python train.py --n_layer=15 --d_model=160 --n_head=2 --n_kv_head=1 --head_dim=64 --d_mlp=640 --vocab_size=2048 --activation="silu" --norm="rmsnorm" --norm_place="pre" --norm_eps=1e-05 --positions="rope" --rope_base=10000.0 --rope_fraction=1.0 --qk_norm=true --attn_scale=0.125 --bias="none" --tie_embeddings=false --parallel_block=false --init="normal" --init_std_qkv=0.0476 --init_std_o=0.0532 --init_std_up=0.0476 --init_std_down=0.0238 --optimizer="muon_variant" --lr=0.0112 --lr_mult_o=2.0 --lr_mult_down=3.0 --beta1=0.9 --lr_head=0.00967 --warmup_steps=0 --schedule="wsd" --decay_fraction=0.807 --decay_shape="cos" --final_lr_fraction=0.0 --batch_tokens=32768 --seq_len=512 --doc_mask=true --train_tokens=309900000 --steps=9458 --dataset="wikipedia_en"
Each number is 128 + 24 x the weight over its row's rms, rounded and kept within 0 to 255. Layers, rows and columns count from 0. Numbers have three digits each. The size before them is the row's rms in percent of the matrix's.

# v: layer 11 attention value, 64x160, rms 0.179, rows 22-50, columns 0-159
# o: layer 11 attention output (transposed), 128x160, rms 0.364, rows 22-49,86-113, columns 0-159
v22 096:176107130159116095101174095139138141095137123099094122135103142137090129123110108127140135188119145136080132096114138128107149120136120089122136109143122129126069114128107105113170124113151095097132113104098136165119178142122129171117128140093110132127131125133131131116140190148140127168126112140100191140159134144126158115160097124135097189095147140109159126088119149094123090108203160089093104182134129131129141112098109118131149137135146134126155129134138111148130139146135135
o22 086:155135097176052149156116148125113122145124148138187144133116096133114151153135129131146127139112134111136162139133123105108142109129114142119138130087135125139108132108100137076166146164106132141150117169100159109138165163135105169137165126193084153163114143144163104094139145132135151103110136135122118153154135133088183137152113141121159152092120147141114126137097093128116145089094132148110105094115122128112154125150112106148138139076127102143126142138118095088117117199135099
o86 089:107173145120171144136125118129205113101141155097080130157143159172119143139117104124156139108181150120110090122105093165124111095134106101146124120145162134114115165116082119146150093091115143147125116095135140128172154136115091096139102091148134105102130131114144165132151129116152160126064140107109109116117163132131118127108136119091102128173104141126144101087140134115137143126120099165148078116126119132145086144147145133136139149129113106064097129167108116121158125114116142
v23 096:153165125129144117136155125140151136118111130111156074144127124096059136117135094106106140097104130138133068131127117135146148134166125158130113107168157151167120123068107122165141132159133154113122083129148110111116161137118063121147096100147136142145115151120082165093123160125146160096159071111098097132123182106128107094151126190086108136114124148128107125087133109138125128139141123144081118085112135130118114111109125129160155157140136116153102123132110129152136115109127139
o23 088:100142104117127126130112128161160127103105113077146102134106128147167122094114115075093136134111155118128139132138100100165116153108108101142171130134118105151110141111109139074117093151093137129118102093117174090165120140162089160126133109124117151126156139125095130097116156115101118127143099119128118137152080138158129119123106133100079095151130123147113134128134112145127102108099109113137150120117120095171176133184148187131163121072101098147107109095141095103120165154120157
o87 105:179160167137161127126176169143074147150116134172109184103113134148135164099130165138130117126145146114129112156146120081097144107129110169124092148177154160120145096143146097140106144135157121137115179148110108151135162109152144117128148121124129141138102141181137137127121125124150107160156127142101154089106162124138136164116139139107128143137143129090100099159138161079108151142126095131157105135117182086125137116140137148137128107157110179157119096138108114147124103100143158
v24 104:120156160141161090115140175155116163131132112150125171141109126142083064139106142169140097096093122173123128160151159117189113129145131158138149114119139043120108097130121109115163138102155152145098129124149159134126156164151112159113157091146119133146155131120140105114126122140153110131132137157161155109127111132132130149073131099146101108128160164126144131070128081128109136112105145146136121156130157131120185120107088141115105126141140104114110097134106118137122139148133163
o24 099:137124117159136122121115143144064135099093122111173142174072121150075131096135123094083109098115139129118146124144115155093159149100117106107119112133126153115128092115126115129143106145101101175166113128089172106106116144114133082094133112137099158134167135095146128101119132136123150100140124106145109112136136130139160113114136133113157093137094164113103148134105134128136095096078124175140146093098162108114121116141137141109110151110156162131161114142176162112116166088148082
o88 109:162106140135109116127120119120130105145158157142100134123131143085153120125137108142166114125149124137167155080104158124140115084153168153148149105115076093111128150145155135120116148107141142105147168151114119168145043132161121147104103156127112095102087138145075119154142133111103135151116092122100133130107134119103154148159129126194134128144144107108129124140121095130142136156177144140120102097154104168163140118140143138146107145057158116126106136106124096120119095128087140
v25 096:158137144096131109138103111122115131116187134168144088160151167157099126126110151123148119112108118113139102151099103149101135158139158113166115106128103129138136083108148135136130148130138113144143124168107165104123109133090110101163137104072165150119157104158110135132128086121118136145112123095113119078120140110170195079146088146104128135094138156103088115092118080130117136157152140144155129096156144141091125143119121129101097148094127146135142151187086147121124113151124114
o25 092:123181145138090164107090119167131125154124091186178151120108175136132109065133113108106139177125144094109159187166117114136101128100130154142102118095126152144114126092092117117161115118109127134150125143087133167132084146142116150167158124126162145104113106115131131124123105108155105109113127081065151116112160153141148104117119114115103132122123135112143132104096129160107126137101131134121144100127132132174167132098077128108183111133137127121111113104121118106144125129103127
o89 107:110079136130183101124136119084105153123120104097079072085167088138100127118087169125122115090125116181136124077116123118145129109145111137104170120153098130089147088171165140109103167128121143129100131127156129112109163136134152089144090124149118122156167116112148135145119178131122106147127137146114115128098072106123126141147125157128100136103142141145119096100112118127130125146078108117120135143112134140113124084143173135087111121145122128133121122106168121153078123124161124
v26 099:105120130098110160122133109122128119102136121123147131147101113132148166158163149101118132129153173114124114132123131107105128104155126068161148109142135106080113124128169136128138163103103083115103124136136123155135127162096143075148086127114159165105149152116120126115091114139123142145146112110153161124081079112109147086138108129122140135129149190107112125170150156140120144146130134160081117163138168108116131157153124114106109096144087130157074117095166124130178127127159072
o26 100:182127135139122125114097144125175102140096126110134154126136105147181129145140157144086178138155128124139108136110132101123141112126136148120096145132136134116117120166128093144134145074157115131113082106130124193149137136135142131173099120147098154182092105130106120130098105133133091130189106151112128142106133109117141115107089146139122113124112174109136119140172117113078085167118115112095154145117144119132111134189097109075132139113141125160096118138116154096097166158126142
o90 102:071153127114121139124147145126151133111137109109104152150165174134115121108141127134124142105120103149134123103147140146132107151084112123157144103138120140195151162103147143114156121110094156092148133130123114076100110108130120095150150132097128124104122142081176120129172183138156140191090138141133136131119116120157123165110105105105154137117137111153144161103109150109112155095170138132163144107131153113129159142069180149150128100137153127129169167113148155138109102119165102
v27 099:106078123151136161131177141098098113089138143115128131094110154160128117086132107123168097146139096145116104154122136104147113105107157082149148165123095117106121104126168145157152073075105142099128144136124131095171168123141157087113110153104165143124092103127116146152107116134163148140160131118096133131127155139141119142112124165104113105142119142117101177081107113137145148122128117124063133111145088120147164152137136129099142107106121157100125128134098135114092148129175161
o27 094:143112129151127166091156148122152116095088109161125150110165146156141145139131153121118133151096113145176106143133106115142114082102121108100121146141165149175135162233145126134112128098120143092104115123146140102109119090147093107131160130138123157129147124107117131158127118163155099141112132120082152132119077153155153072142121120132096124079122111095157119090111120085145092113099141132119101095148148123110154103109113144130128158123119137129107118115169114152141151102144112
o91 117:154139134117086118153094131116125108140104120124171108139088095104131122109106136126146128108167135124115165120090132096118132137145141146173129151133075101089105093128087144136189125111118122120150111086099132149111127161127116163136069095132102164129128117186158123136145151092100113122107158131133135177087136113143136152084104127156151143110134133165115108144165131140100143139157118140170139111131091104123178129152129112119136115154116103157126150111109139108131180181122168
v28 094:134130127159151105137124147121151174146161063115156123073141112115122165098130118086107088153143130116121121145107140112147089166112111136136114116134115136122180139117132125152154153124117092145133120125162125120101147113144135144171127099128130120117124152124097140142082124156133120121118118142136103146126147139135147154198105154142138171121149077090147107162141132086145096107131107119173143114157122130102153141122134110139180098110121130117142105124117206123139084072082126
o28 093:148091102095098150132154172124149137161154162168076090116148148107141156178146105135113084140112142148125107156183152184138100172094111091120112098095149110125104093115148143137122148196123123134128143116115104136150096111115084160146111136127132109119126104138143136131130104120081126159147134135175122147129154136124139118156102102113142151081125116146124145122126125135153126131124156138134136141134144132125126148106170130108161131168117107115077113136134168149154160194125118
o92 096:114092144150140113117135125130120153120116146088164148112124141102109154162165131149106167140118160091115082107104141082148131118137106156121121150144102148103153158114112102167116121077123142121080114173105142106114131125082178110135132119157122155145107141131126131113109148135084103106130141116090101083148101153155112110128157126115132138191097161154126085121123146142123132142150126084117077109112148088110092078103110117134106114119080137169095162107130155116130138101139136
v29 091:132130082108123090136148134099112128146075183108136115144134119124121129153134110129158131135090133120120133174103117173149114131143139129111129165141128152136131125113079173155132147140105107133167126093151149089113113190123145121135130114118113161139146118116121134152088097150135125129094142111101124089122128162177163116117113153141134129157091094149101171155109100137088168113137115114145154125161175173102128140191151115085164128110135135095150107141088091117123159136131146
o29 090:113146101101157102118146129146129134110144136150119097171124150164150148102134103142136123111155117077097069122129129117134126110156112145109149149096149117161102202121096141130126116095121124163106123118094116127104105124142131099107155147113124088092140095067165147149112145134117158116104095095108118127131147167115141132164165185174152131111121138158123169102133132144129124100114114123135143114128127183087143144106100113128123169106103137095107089097137107103125114093100095
o93 103:123115128135158135166091144109110163130134084142162147121118099088130096139126131100177153107082165156094148097131148154160147132099145151125145113136104138125136106150153107128099168121139139082124114168144122139156126112108082116171130175103112111111172126184148095146099109136133148133115160150156143115122112113176109144140142112140080134147118162112097091113145095113134112156161154135146083160095123106083122113130114128103108115131151143132172131120098137149112132095157170
v30 097:143155183144103143152133101080095122134101100128145127121152128140135157143123146085161123123124152082112131126126122112175102102123133120108142126127127068160147136125139162069127115131164142129154128164113124164119117175121136159111118121147104107167136112099081129140164105145126142156130137075140149118162112116128098113074142116135126136147103101082101185156147127114134114150143158088115155155120136109105087130111092123116131142142102115168179109084089164114134130133141130
o30 096:120112152151125162165112123124086120128136168164131092125153120128143136122136123058160122107156125109130106119095103146138148149142114130139147144169161156159098133131118124146123142114121142160165114136121121134201103138137114130113118124119120139123110096123092161145113083154098086114111133131085116139134131127094123140130052166096103108133152079138167158105161116152127130153131120151125151151146138124195123127111130131154146129099136114176124133070130155147175109115097098
o94 108:155137104102134133122138123162111124116171138105111144136099151126095115162132094156159091149109118150112136123140126109113135129089140091090145105112130114100154154140149124127149118103112108111115110120132127152124122110141143148164143128134144103137131149106167135129106190130153112134120090119175119138140143107131140099124152080128127133104120150137140073093114105089151120066123168129111182080083081123100123111171147147105092137113169125097164125172138069077142138124153145
v31 113:126134092127203109150149137130144110104163127143158077099139111121129103126086118131134159102137145138116146127142138150105104137128133140102088125084106143111187115113139140110123116115146117168128120148151137141138126155133088122134118152123104136100131120114081104162155135127134135150145171114091072099137141127115169113098116134164095126111141130124137086158098098098160122128095160106095165078065116145124141116128173095107085129128168127120092107108088126127157119142111152
o31 094:098111131118126092131103125123152132115144141145151132151101126097096118157143119117179142140125130098125150106103084144116095143151131079109104110137098153072142116115144122160110118117168116123078119138119179132116167105145108106150102139147087107190113141138120128125151136166089117091182147141165114156188177151121124136118118115138133168121113108138086102124113126115180146135135175137115146157107081132147098131123160117141105145123127110133093155146138132106148106155085148
o95 126:151053114148117114153148127106063134133081130109108102146168141140181171097101157099118090126092159135145113128129163120147151114108128160158132153164103144099145119124128143126110139132148150133115131132089135125123120186144154124116145103143162152088149109135149117113086132117128159153091128176090113138103095111148124138133135162163118113145167144123152104090104094134142140159155075141165150107138153118071115138103145129119127137126160141125133100117123137125137174115142129
v32 104:110089103121126144150068164091114130077151099133148118122126116153161137133134108157120116129156106138112134135110097128120153138160098089094158120168126095111090111160101137119117073135116102122154120124127138161125131188125128116162140147105131159111109175125117132161117099104088128126121137105140169139133165089180085169084156160064145104095132122168140130111154123128140136082133136104165145099117121140145152137150097141121107104126121114111149141122132124117140137095153091
o32 101:131063123121098098093144156109151079175140099105152120106124125121101107125132141143100155111148122147116124126137131154102149115132138105117143114182124108148108138166123115125158155128119124103104121086146136155132103132116138169118097115153115165102132148143111143075112133098114125100156079142122108100148146134175143112163134154127109106133116153136133115139104166107147124114138124144136160109098139099065081125122122124153103160086064128145122147125139160186168158074135121
o96 105:082112120111133148168083092104144163114136115131112147130115098157143129164119104116143125153131116135104115139101082147115123135104115127129163139089135173147094092094145160128159107155115101124142133113109095106126134109093139115140110155109120167138106132076096088137128126115161133128126152148126131157149108100108147147092123078136136114151157103117087130129153113158136104130096125085141136188115083138134172119136143125109146123171130127110111140149119120072050127154112177
v33 112:142124169126134124140136137127114147183165111149131125118133114138139145152132097181154142118084075173138132128064122152098129119167143125112106101142145138176109127150149090156117125156108145100107147126152154146145145178114090100136105182125108127111124100156113174095146154100161160141129133134104115157147125124106133130112151087146083138130096144146140117165094140129124152150134092127114108120104154140098153170135126098129112159146150085183123124153124091086114151131129114
o33 096:137094118141159127131141107175099129134134154143109160135092131116109115159130147097140124107100088128118140138125140126125144138146144127112126118128098128160117169163196137131115126101102134112123119164105145163138151105082118157135100129131102125160162154124144094164122127132069074112150108087126106134111129146113117145147129142156125156172115135104193108132116122114176208082102124144125078125117115119118106162132117085097134163121125125103161146097103152117138105087145118
o97 116:136131125151140122144148180110188111121155129122110093124170127146139154115130155108125107123150150172132116149148125113114168105161106101137098160143143133102118160101119127099124123162192141143135167094130101098115127157183134115131104094097151130159151099136097173118138136103161163191139087126138155137112154086143128154102103144141118119074165112137091138121124141140138099163144099132151121134127128121148163107116120134161117101129109119171129097125131065144142102130124150
v34 095:153103156115144148185132116150114125147124153093138117117115123165148078097121138145097098123144132101064137103153100126129135121154123106142131124137119113156139141121151175131155086127130131141141107145140141161113181135161093141135145136109067177091110101108129130079106137100110122121116132127146095111123125170119098128126101148140143119161149111090126115100111130110086098144107116153159110075130084137157150132091172112120131137180144155139161149113113115092174156121156130
o34 093:140108167138140089118125149125087136102092097132139143115116183172103130138144170109110117135086145107127100152125086142150071136145134155131120150120136149085135118124141122143084084100127137140087136144114152162095102116165128092105120114133133107139141135133145136136096141163133115142149141118136125120137150086140158123088080086113110117186137161137102149155108114177106160132090097136158122105149134124131157172130163096101078160122142080145153102113154137122149121123113113
o98 109:090137120123148152125167125115141155145096157120087138156135123088160131166109114123156124142118147157124132129117125132105154133121115083118142118116158158126118115151100148087173125140121119154093098064154099093155145091101148121154156150126132145085103129111109145135110108072117156160105140135148134117142136105119123126117212156153142127130134104127122099157155142103172101164130130096135107125085114133113076141152146152169168107144129149128081125148094146151109140155101109
v35 100:121119157080154152158143131127143134151129131099119128200112131154167112142129116145152139127132141113099180176123107095099106112162143170117134112142123104139121085123128179136130131143143139149108115123097090154120116156093113149120136097123176131113129148136163144060101098132104130166150119172126129124158121137108121101151126134181142107110141099138173151091124173112150115116143153150129113140057139150115147123138139147120153135155127099086111110143097122125142128132083168
o35 084:127092150099085131126140089119116147131179149094139135156148134140149149171092075153137139113111129129080133091143146128135112144097177175137096133123095150097129152133134116126133113137122144109134129170098139129177101107116148104151124152157122087102142088093216114100145128120116174119113115158097122125137147149116057104145134139104089136124137146124156130100157090099102105125117117118135165129116109118117106112134149081125167104094134128100148121140146121122127114116136136
o99 106:125124095156149161147157153141118118117111087138106132109128137151121097106148163106150098150127153144174132182121131141118113119122111135123161109104154119175124138123115127114152118103112089156107120100144127161101099125121116150069148129088092157127089162140066132182132123089138102147134126133112065113108111109157169164129129108121137164170157136114091094131113140135140147134128159161143089098197124128146113110126135136145098127132150142124133128105125102104133172098107094
v36 100:135154148103128148132109154127114113088145129145160127135134163105095153097119171153153135135103114140121136158139121143128155098119119111074113125121120156127106112180140142133139159106091146135121138167157162090078133130092097104146130146167101142112133092159126130093117141149140120153165113121141140106084164097148159105109172114109117113097123112094124104149134148080094121167123123110120140127125128127098091172111150112128140132148133116138162107105121072039154135101100103
o36 084:151082091141111143145131153151103147146139098110094160128172131099127104097129142121124124143149109124122134130149132144126153135181093134087125150105176192142126118129164164110107132114120193106093129107107125114146137104084137127137072129128136143144135156142115127148162135124133091130092132171081137133131137083148120142098156122169174132124077147151150133119127123126138122117099112166185145137150111157127165118149126156112111088100114127088148114094163128146105143105152136
o100 108:078111128143149074108146122158120119140139141120122109144119119131142173156101122097116156155070151150072136136086154142146116098115153138176126088156120104111142159124155115154160135165144075118194135135144119122145132143176134129116150120103149125077123115120123134140102130103134146167124080126164122119149107131109112155117079127097071143109144122105093112129102116134118140178124091136130134143082139133139103106073153122124134126143143119155113172139119102155139117145129112
v37 099:120158128178189093160140076117158125170113098114095123145177138164102142084198119138159128092099104090110144126097124122115120138134142106175139142113109153127098135140136152131115164136107114132120118112154082130140133115137101115128143120109143108153173132116127113153162136128126124111144110095121151126125138157120119145158119127137113136108118121143084121145171082109143130142090166138123135104129124127111090153114148132166168088163186140131121146137105093129156169114116178
o37 093:146109114136094131130155083075158138105124110145147086131100094161137154129157148127130137172148126075118114177082089097143099171098129123158137131124124100145162137130095145117160113167144141117122122134127144159128150124152135097158175115123127145164126109141150152159104119113159077102098125117134122148152139121145125156112144139164163122093113110108152187158130122191124161124146113162111102115168156147135149148096121095125128103143159102106158143114120122148153135164153127
o101 100:153170132116123135120108159118080120149121186089108172116118150143121109162095072124142136122134123156066136118130103134117127059104134135133130137164154146110087138110127169144115132103136133116101114162113172058104111142148103128113134126137157122105121144138102142125136155126094151130144123121126129090132121121136119172124146123134062158124116175117096096149139142156100114134140086119144128131171107119131103072135139122115142149116083164132166108094103144149122112106101132
v38 109:139165163080122096152084157147086107106142115171176115123127151108115115156101127125143124117082137189144129075123140165119106152119119129110092158148095142128101115136158152135135163119104164101108128124133122139150140138109148154168156180183124158126087124118146105140115082102121136130117152074149158123137116106142102147120132131160151123101133072116122141125149119110171124140131138160093149110089135099106146118135085112139107101127097115175131116107128113152136127122114161
o38 099:170120145096099164112093118130128131117117140087096120111132098140138087152157135101116163090150089181106107111114169110145154113138171165114112147093135169117095103130101124148116080090091099120122113102153134107128120143125134131131120173152121176126112118146133145124108084103084167086132122112119104107135080138143118112152170128117093085130126140137127142134137146092160147105114109158149120141156121117132122106108122110130120113176085157127176122111134176138138108127121176
o102 119:067115096140163111116160100100104162159132135156170150156117143133144213091132104127130111140074165095135134133139085119147119108114116091128134104153120082135142155112137140122141181161168160150123147156106185144125121142128144146130136075136144135145114148160095102143136128124145126162132161155125130118120152127090133126115152132155121141111133128139126116123115098149142130112142137113121169091096143131123096134108107146116114127099129125093104138146135070120058136123166124
v39 096:125117131124097124121116075096098102069152144118128107116140078117120087161079134136144157083104140178149120173158127121111167087085112118116102148124144118109141118139121136155138117158149081135143126135088086127146167130135140119145115147092145121134155140133137145135113146098150139102128153123108145098093103173099163116137114159127100130138087109136146113131108145143153128107117172174157119142129154167105148123105148144113162122165104107102128145131171109110100129129191110
o39 088:119140128109127094122123107114105132106178123116114135106100148112127151098127131173087150133106191110131124101145160119101150110072095156132156154139134100153160121146112132133165157174160156105115156149139072123084131108136141133134108143136157093111102127100143126164120146096134073127100104122102122137094163160183146129133156121126155153124085119139131144112110150119112110148171165095152099128119110096127176137109099115158136118168138112120144152165130129082112117143148152
o103 102:132155134157115191126149164127168151158109105140187139162127149152178137121136138150147082124148121146124154142148129142141168147154153106130106090133111160099126126087100146133125143119089120135139144121140150106181111162114102124129118153143124114102157106159160120105168135168141130130144166161129125146094152115111116106140066104159135136118183159116147128092129131096137133129118117119129160122097094153112097131184184171141115143123155128081114123132116108120147146123104103
v40 093:134089101143158139162185144108120153113110105140133128095114169132162120132169158102118119146106127141142169134139158079141100107137148164100137117140122096099105105154135164125119129113145093149091151160122089136111081121103130138119121133106123150122138123102101144114130118132131156112130117118127100069114095084112098109155145064127141130148157178161132083147152144150124138139118126185148160118115124122148186119131121169124136101084126096158128182133117090145113127131129110
o40 095:151129112127122108147076113147158103089167116154148134118152130149115163161138130146117158119126135135083149167121207127147114143128141140140107109123156119091110145124169150115101133111128151086137113112132102130142131099099153175150071136150119155132132111170094125115100150124147101134152136170136125166114094115101099122124141121088153159133186156139147151139152174111109137174126102130126092129117120119164121125140107096165122097135126143152130165126092108152112116128183171
o104 097:138110116120109142098152150149146131127104163132082121113147126089140087079137150123155082125147106132162135089131133124142122094160154150120139129155112101138143117136106126128150135092112120130079151177136183111118096126137134108123132136155102143104123181114122109166127137168110092136082153148155106124114119112129157148156149161119164106088113106125110099094139110148152111112117172115130144101133119138126177117122126142080133146135167096122066081113098140106104108170079139
v41 089:118115111120129163125112106109109117106129134122112141146114127153148159105130125150107076154108162143129108147102147070107132118188106123139162122148102158181110142094105144121092129190148111101119110117145103103184113111122180116204120098126125101131101128122138140131158119183117111137132161130132126110120090116154155149153136084127160110104097124102171095097105144144152150130143099137121146142163147127133142125120112164118162109147081137139128080114103141126105095143129143
o41 100:162101083139143111135124150124126130123129115121107144125121152145142117104103122110153145127091111153106117178115089122111109127123148157158132124123093156132099146171109110091099099153129154113132128088141118111116149114142097182088118154146120118103129130100156128130138132152192104111148144101118158112112129112093125117145160145134151145107119081129116103130102148110133143144150103099151186158140140150172183117087144101126182111173074122166153155099167113158107135129131169
o105 089:103121162115090112116119081132203165098147141140156104114143093095132087127183125149110141077155141165148095123150096133151126122123131146117163095136167125130135143122136160147137105115085149110106152151163088138118079113096160095152155124117128106125125130151152140126115134098098137119073102142110126123139142164133143167130122104153153141169151191149132170106117155147134147107137108126096125120161141112111130133143096108101112110097110132114128138172128122107162147140123094
v42 099:118112124159131162192144137125098117139107129097083146137107109131158125157128091112111161119112123132103125115150175097138145125149197148100137114075133106139087126151126114128187084109134151122132155102133076128164143144164113130106148116067122173097145138118132097150115186174139126074137145113114127119122161154133122151123143143132105120142164114156126121130140129171138164160121130133088109105116132149141131151097117147126147150110129114133167102151097154100162115133127141
o42 097:121134087108121132157107130135152141129121127147097140111122089150129136106098095116178135118062133110136122115143136132154132122169148152077135149127155139144158167134179162102112122139139136158113099093148108148147109168125116097155095114086099125145145086149146090123143126130114143135083095141138135148177154103183168134126094151114099131144128096144160136121136136114165129107107129165136126140180155152146107088091131096121092137162103146130134085131161146154128131092105150
o106 105:151134162129149139120125130131127114087080150092142149144137147116139078090139173146106126154157118113171116128091116135130132103108099108124135105158117162078083070120116122126162113148164145119143156109117170131110142104134109136112135138153142125126110150122096145116134113113136165125146142109124128118086107123094095133120150105141139134180121176075117129163154143077135137147168142167161095104101090134144152195171114150144142125106158113126095152123106146114113138161126153
v43 092:139144136088139163117141093145108149139099135134133153136116127180123115111171121123130146129154128106080152123109130153129130111120085095115148168116136110118137136146148096170116175141130144129141085121083135116112125123143123108173132134133150184150164111129088078158096156117115131097102140105095078119139126126167148074126154104122164136136159111142139119159110112145134102127114167095102160129106126178184165130112133106135142100126097102110137126136185093166139099134123106
o43 094:164136154157132130128163138123137127099117144124132144109121132141127145171138102150098145096109142144131116129108132099132094093105130155102140143143140094118120139137145069156175139085108118140144126168120132108152128168088144149158103136115154167173136121137105134151146148148102125131130152151078140134165115136133088070131162123133140170149118139120124154099149118128074117116089131144097170109136196179149086160135127155132114148105128104146096092149130115123107147182166113
o107 095:116104073145113135105073111125142129132069168160117078162131113141120103119155142111143123139135119125149156155141109171128130161133129094096136083154088174123118121110139149108105119151132118146120171135134139142125100086142069105170114128116092095094139121113117108134161089133140132151163113152181157151104115122136124148150122130134115103128138158113112118140138133135139096099164112101117151113111100036128125098157164143111131108172142160135098137125118137132135112106113126
v44 105:144123141137093115101126121136117101077108126104161084079114116137134170142121143129151162142171119148141138098108130137117156134120160125159093139138149138169140132093118078113118137101118133145152110118126122130101122153166115128122094098136152123158145114125126058143110127137112130119148120152118144110096138128125126083138122116095147125161142111122161114136119091117114150125114101150089107092141108144106122153174181089075126087123115162120115127084114132148131106113216179
o44 099:163141133114143079129104151133142136166096097123107139134071149149154135120138126149159169122097102139150172112143151088122133082159120140115137094136159133159136138144143098057132074129113109140139111133115108117113111131104102070141097087102082144154136109062134109075106129175177141131141151108135128147135150130122140171113104119115133112103152134111136155112189126130128113140117117140140120090119146146116173136142114133114150138101100120178130127122131138113088130128130117
o108 103:113113099120116166152148139132114140158131106155168131128141129122144138141103153154117135160159116102084122171132101144105109202112157093173099148156074160094153121137145137159128117149144140114114116160105135133144109136129145119130076173128140122098150134134128131143112126147151088100132139163084162120130134164136110098132159129150115112101122140135160103110111119125103129116131147105134218179101149099093086122145144120136128158168139113160130131119122158159162163126147135
v45 105:146110131127144068117141082157116128129141168097139130124131182162135182120116064124133137109163121138135111155132108117117109125152109137149111136105118139140150057156115129106166174121121128122152098146117115107134148128117131099115121150150129129099129143135120125152132125137151113089134110154171082114147120108136113119135151133086107101105142126140142109115191150114113164183152125121129114160134138162112101087149070121132112087130111126060103100173127125122096112161134124
o45 099:123103137130144128133110154146138124126144128136150126117078128134141135160110116140155109116094135127128110123150108165068094112116130164143114124108129113129113144122127138179145117163147115154127140161149109142126122151122210144093111080104122073111124109124117139167143132134129136105178147161116135127130139107053127131136191111142142129156175134107120114114146113115153099143083115091119187126107160180137129141160141108126151095148118109155108118146109115085109107156160089
o109 114:147147119086121117140118092115118124134124132128095141090151115107102124130101119097102129106168122097097152120075099083141097145124114148093122144132097166119146129120162126120162183119108100126137156108114150107101168117152074145157079141140119148140116104163165113132136142114121097145109107093117137126140114160127146142146108103158121173072113134102135148146147138144117150130130147179169098100110104097131159116086147156128122145131121158085145126139130141171067145101118168
v46 099:132139115139143115107161092165128164138143130186128131134171128123126097170177133102129117127099082079164107053145115071103149132158145171130105135139102143121126146118132142105119145111124152169112127139133135159132134116173166107129167073181130104102115126118150160111111135095156154132115099128106096095137114127137148128137139126142138093085100129171098131111125124123153132127148145172161169141104130126103106157107159112152102155094109100149153116140130122136105112130134140
o46 094:048143113138121151112092092072146115137102101112176130103118147124161131139122103112125128119119124128095094092179135095131137119145120137139103118109097126153127143146109147110117111112090157114067156132143160189148113130152148109133158108120125165128146088164136119137125132067137113136123129120154138129100146123144086121111107111132121121144122126134119110096125124104114125101159124103072086127191102136139108114140143131126080117126126078088165161159126139140104145131090111
o110 104:174126160128132077117147117121094140141174139194083110131135141110118151109132137156106089141164125109157120181107133155126124119096123119135180123122181105132146118117132109110115168148151122114110155167151122106100101116126114177151142120142173111157107177110132147115144124162101142115141140106133125112152122174115143123186128143137137150099129140111124097107115113170141079149088130122125124104103182181121104105115101145093139145116144146145081101129124108144127118102136128
v47 108:153142117131103125114115129112117106086126097137113122109092112133128150152150142151166119130113098112115156143129099147151110157118130066118153127130171113117153122140119152124128123089079127145094125118083154132044142108116110096137121121140160118149131139177142183107154138155044144130165113095157080130139151135187168171115097147123147094135131146144159136137108152112112150148133120106145112176106139120111111103119162141129128121165101129146107129124130130143136131120106093
o47 100:128096123122136111117158146148153081095148142128151115107131103102123125139148122122112123110172101107143153095112121171159107108155160089128106136106130091103113119164155105161130138134177138129114137124129122131066078147115142132119135089124134173148184123142106072114107132130107111126105136140170123165153120132170127135089089161170097116132127181130133148116143122154161130109125118158094179113140106109150115142104110123127120188118114154101123156148114139088135136071114132
o111 109:085131152095127133127131123160127155139111118122135149143117143099143159157094104117121151138101104167070133142119124125126133138123121146131173109159140117182144153123131179122116148122049114144121146134155127086173146113125129152136146150106117117145132142149196135141170131119142104124103100134108102113118122106074101107147141119056102131123113091079111119124131124111113148151112112133133070169131144108132112090187160135143123114170129112152140125123136117121117139126168088
v48 108:116135145116147087150135149077140152119059132152125145105143118105133151096131140127133145119159138101106142172137153111092129110132151122131110116101132147149095142137115118148136140145155109139125208116197112121142141136139110107122126131122105112125085125144131154157065109167085165139117085142083151107159141101165088138144103094169122117130125128146144122101156123154112162156135140122111119132112112128096138063156134148140130127139082147150149130154165138113176113149138132
o48 112:126049156144142125171114153092129130137095130096109117116138115100120105178107115135110164105147125109099115126127191166152142144116120104135116158118150118135107148118122141113132139130112133137115132117148121123179142134082152125164145112120078091124095103134110135139096138122109084180134160105128159153137141116087146121141118133124151137112126127119113149123089141164117148146121087128167122117134098124100092154148119106167118116148094129075107153096068164166175132132153149
o112 098:180186135114143147105134103147131121104127099132173133102105113179156106123121154121176137126144147135155116117103111163173117099138107170113145121164113102157121100137130130139151137119139152123121075108117165172119100121134067118170094145131135082122147117167137141144151101131142099121124124144086120142085124128134142115138125150129138115147144147069133072114160110121118155131157139138108141139120164146157127123142120120097121159061108141180101146157133096106127108121106112
v49 094:066090120093121134104127145088132080131117121081145125154122125158103088107103113127131102103130098165105137103142111119132135105119135160159150168150128117137126120110153115147133107096124133154096113177114181154171133084090125136129168101120099114136131155177105069149172090115128148095159096151106122098136126106145136142123116114126157099151170116141138109118083137132106132138127121088147152114109141103141096131127113155132159117140123141141108124135082132090137073146103105
o49 097:159171125111124141141126124127119128171146115120114152125141171116115087112136092095114185102137123119138127077185145147113114099106099146095098097158118064120110104128125089157088137095106119098139112123158148139132155124092083095143084134124122130138147140133132108075122146142123148092149135142136148153102110097158140145078103137140145074125125099117137092130128120130116129129130147117152157121100176106135131146121125125123156146158154154170094123134178136134120081148166148
o113 089:173112127109123141104153099149172114121100155122148146133106122088175104118099146117139144135102185133176138129087149130145169130148110130143180136141157082158170123146108181110121143174086139148146155062127149127114124115156130138151178141108144151114142134152142111152087125154103143133111123100140097126115112126147113125178146134142096147147051142109111122133149120161154120123117132141107121121144095152110152127098114151109149135140112084094142142115110127127110166124104110
v50 097:117121084153131139112161152117159151098138160132108154156135144109166176137195165111165149141112163118122125099124096123155151110107143094167118133112106082140097119143167127140131108117132098103152128132164115110138133098086088142129143155145108131106083133162101100166140114076126088094143110139162123112127121146146143075119158146120161080133134162142115105101133133145119127130133117125122156136127146151115163109098107123074118116134120104110152161126122185141103116127078137